python train.py --n_layer=14 --n_head=2 --activation="relu" --norm="layernorm" --norm_eps=1e-05 --positions="rope" --rope_fraction=0.5 --tie_embeddings=false --init_std_o=0.0 --init_std_down=0.0 --lr=0.00578 --beta1=0.9 --seq_len=256 --steps=4983
Each number is 50 + 15 x the weight over its row's rms, rounded and kept within 0 to 99. Layers, rows and columns count from 0. The size before them is the row's rms in percent of the matrix's.

# layer 4 MLP down (transposed), 256x64, rms 0.203, rows 143-153, columns 0-63
102:58 48 35 52 35 55 43 31 47 70 49 22 40 50 68 47 37 55 62 54 48 49 72 31 55 74 53 65 30 61 56 65 68 55 37 26 61 44 37 70 62 40 67 72 22 26 37 42 45 65 27 54 59 50 55 57 42 99 40 37 62 62 50 63
025:29 51 84 26 55 41 60 45 73 44 53 56 50 53 76 36 46 10 48 76 62 56 56 43 38 49 22 46 39 38 43 27 56 77 63 54 40 34 24 39 43 49 50 50 34 57 73 50 24 55 37 79 54 64 46 34 34 63 55 60 45 48 51 29
106:59 54 51 61 55 32 66 43 43 73 59 42 44 54 90 36 63 30 61 63 44 51 76 55 36 40 41 58 58 46 59 47 56 41 50 60 34 54 28 31 50 26 54 21 44 35 51 54 50 24 55 51 24 55 33 62 47 99 55 52 78 52 45 36
117:45 47 52 58 55 43 77 51 35 44 42 62 54 63 46 33 51 34 54 45 51 45 67 33 65 63 53 78 70 25 78 44 59 65 12 43 46 47 48 62 40 39 14 50 57 51 27 32 24 45 51 69 34 50 50 52 44 69 41 49 40 57 40 97
114:59 40 55 53 50 49 42 47 51 64 35 44 40 37 73 42 56 25 45 47 70 22 31 24 56 48 41 57 72 35 54 90 57 78 35 59 41 48 43 62 69 58 59 48 04 36 49 49 45 57 31 41 54 65 62 71 54 49 31 46 58 37 86 49
191:19 54 44 64 39 37 57 43 38 51 42 55 37 51 69 55 38 27 47 42 58 48 51 55 37 65 39 68 28 54 73 50 35 47 51 59 34 42 64 29 51 36 43 45 75 50 62 62 31 54 45 64 45 82 30 35 66 99 53 49 30 65 49 66
158:64 65 64 50 41 57 16 34 45 57 73 58 31 51 26 49 65 67 21 33 54 37 54 38 30 36 44 66 36 73 66 47 24 51 34 45 44 53 74 45 64 33 51 54 51 81 67 65 68 36 62 54 49 48 45 49 90 68 37 47 62 54 63 49
134:54 44 59 72 66 31 38 47 32 69 52 37 43 69 39 47 42 38 46 43 23 46 80 28 53 34 54 71 53 61 97 56 44 32 48 73 68 57 51 57 50 58 34 58 71 39 72 52 35 51 37 43 44 46 54 66 51 65 26 72 48 50 41 15
029:77 55 26 52 30 74 42 55 86 61 43 33 58 38 63 56 52 48 03 34 49 53 62 40 55 53 39 41 63 53 62 59 35 63 49 28 28 76 57 54 39 45 64 24 55 38 44 40 42 57 65 50 51 54 34 46 33 81 52 55 31 62 75 51
126:36 67 51 36 35 76 43 58 06 68 61 32 48 60 30 70 31 39 43 53 62 55 63 46 25 53 40 52 52 59 67 44 52 51 54 29 53 52 39 41 24 57 51 32 47 26 63 45 39 71 58 40 41 77 68 48 83 53 49 66 43 55 81 32
052:34 52 30 38 61 57 69 48 43 38 25 49 35 34 54 62 54 28 31 80 47 70 66 58 61 22 50 21 46 66 64 49 51 53 44 61 37 37 72 57 66 32 67 36 41 59 47 50 73 35 32 45 56 92 46 64 21 30 61 56 50 44 56 55
# layer 4 MLP up, 256x64, rms 0.21, rows 144-154, columns 0-63
038:58 65 53 46 49 40 45 49 76 72 47 61 54 51 77 66 46 52 52 46 29 54 05 55 52 39 27 53 54 56 46 40 43 20 63 75 70 43 45 30 53 33 69 58 60 66 47 38 60 44 61 47 77 52 65 31 55 08 64 52 67 29 45 56
109:67 58 61 69 32 27 50 36 79 69 47 35 51 45 53 36 46 48 44 58 64 33 51 56 55 29 63 46 34 70 30 59 62 46 77 59 60 49 77 53 46 57 67 68 22 37 57 20 46 68 76 56 50 19 75 37 43 19 60 54 52 40 42 53
123:63 45 46 45 59 51 76 32 54 54 61 63 65 59 23 60 63 44 49 55 55 47 64 67 17 69 39 72 32 49 44 27 44 43 65 52 54 24 48 30 53 43 48 65 64 63 39 43 34 21 58 54 53 62 81 38 68 43 68 56 61 39 31 94
117:78 47 58 64 46 54 41 65 49 51 36 43 51 74 43 33 43 51 30 56 46 10 38 33 38 63 56 69 54 60 31 65 51 60 61 66 69 24 81 46 53 70 64 44 56 41 36 50 47 38 55 22 52 62 73 39 61 44 42 54 55 15 62 82
138:67 41 30 62 57 56 67 49 32 53 46 40 34 42 57 69 56 61 69 65 39 58 25 50 40 72 66 62 51 42 34 65 56 37 50 75 40 71 73 37 57 40 56 71 42 53 26 60 61 26 38 25 52 20 45 40 64 35 46 29 94 45 50 46
154:46 47 47 47 47 41 42 42 60 32 55 49 72 56 22 66 33 71 44 46 34 39 43 58 23 56 59 53 63 67 41 21 39 49 52 58 81 69 47 10 60 63 74 76 82 66 56 46 67 31 33 52 41 46 46 48 66 40 57 49 59 34 55 24
120:65 59 49 63 35 45 35 31 43 66 36 56 42 41 82 83 36 53 11 17 79 56 38 63 53 45 49 43 57 55 53 35 55 54 27 50 69 61 49 47 44 39 46 40 43 53 36 50 50 29 60 67 55 36 68 27 80 31 46 39 67 56 51 76
040:66 56 36 53 48 24 50 53 65 56 62 50 68 57 55 81 57 62 57 37 41 43 18 61 45 66 31 47 42 61 04 47 36 22 48 50 71 43 49 24 34 49 65 55 52 65 43 60 37 43 27 48 45 41 60 22 75 39 62 56 80 55 47 57
124:42 46 53 45 38 28 29 57 68 47 69 31 55 57 61 54 41 38 38 21 62 47 48 77 50 44 26 30 43 90 50 55 47 37 30 66 82 50 57 17 35 48 65 54 24 82 55 41 40 68 59 51 53 32 58 42 53 50 60 47 67 31 48 38
067:51 52 44 58 39 17 41 31 53 61 69 44 43 59 85 73 40 43 49 28 41 46 33 63 36 45 31 73 25 59 30 69 47 41 61 77 59 35 48 38 60 60 64 69 41 61 50 65 38 39 66 36 62 52 79 38 53 12 35 55 52 40 45 65
120:50 63 42 69 41 22 65 50 38 30 50 34 63 65 72 53 37 52 38 24 20 30 50 52 38 62 29 73 44 62 47 19 26 43 49 56 78 50 52 50 69 70 46 64 27 42 37 66 73 50 51 50 31 46 54 49 46 49 35 52 71 48 64 83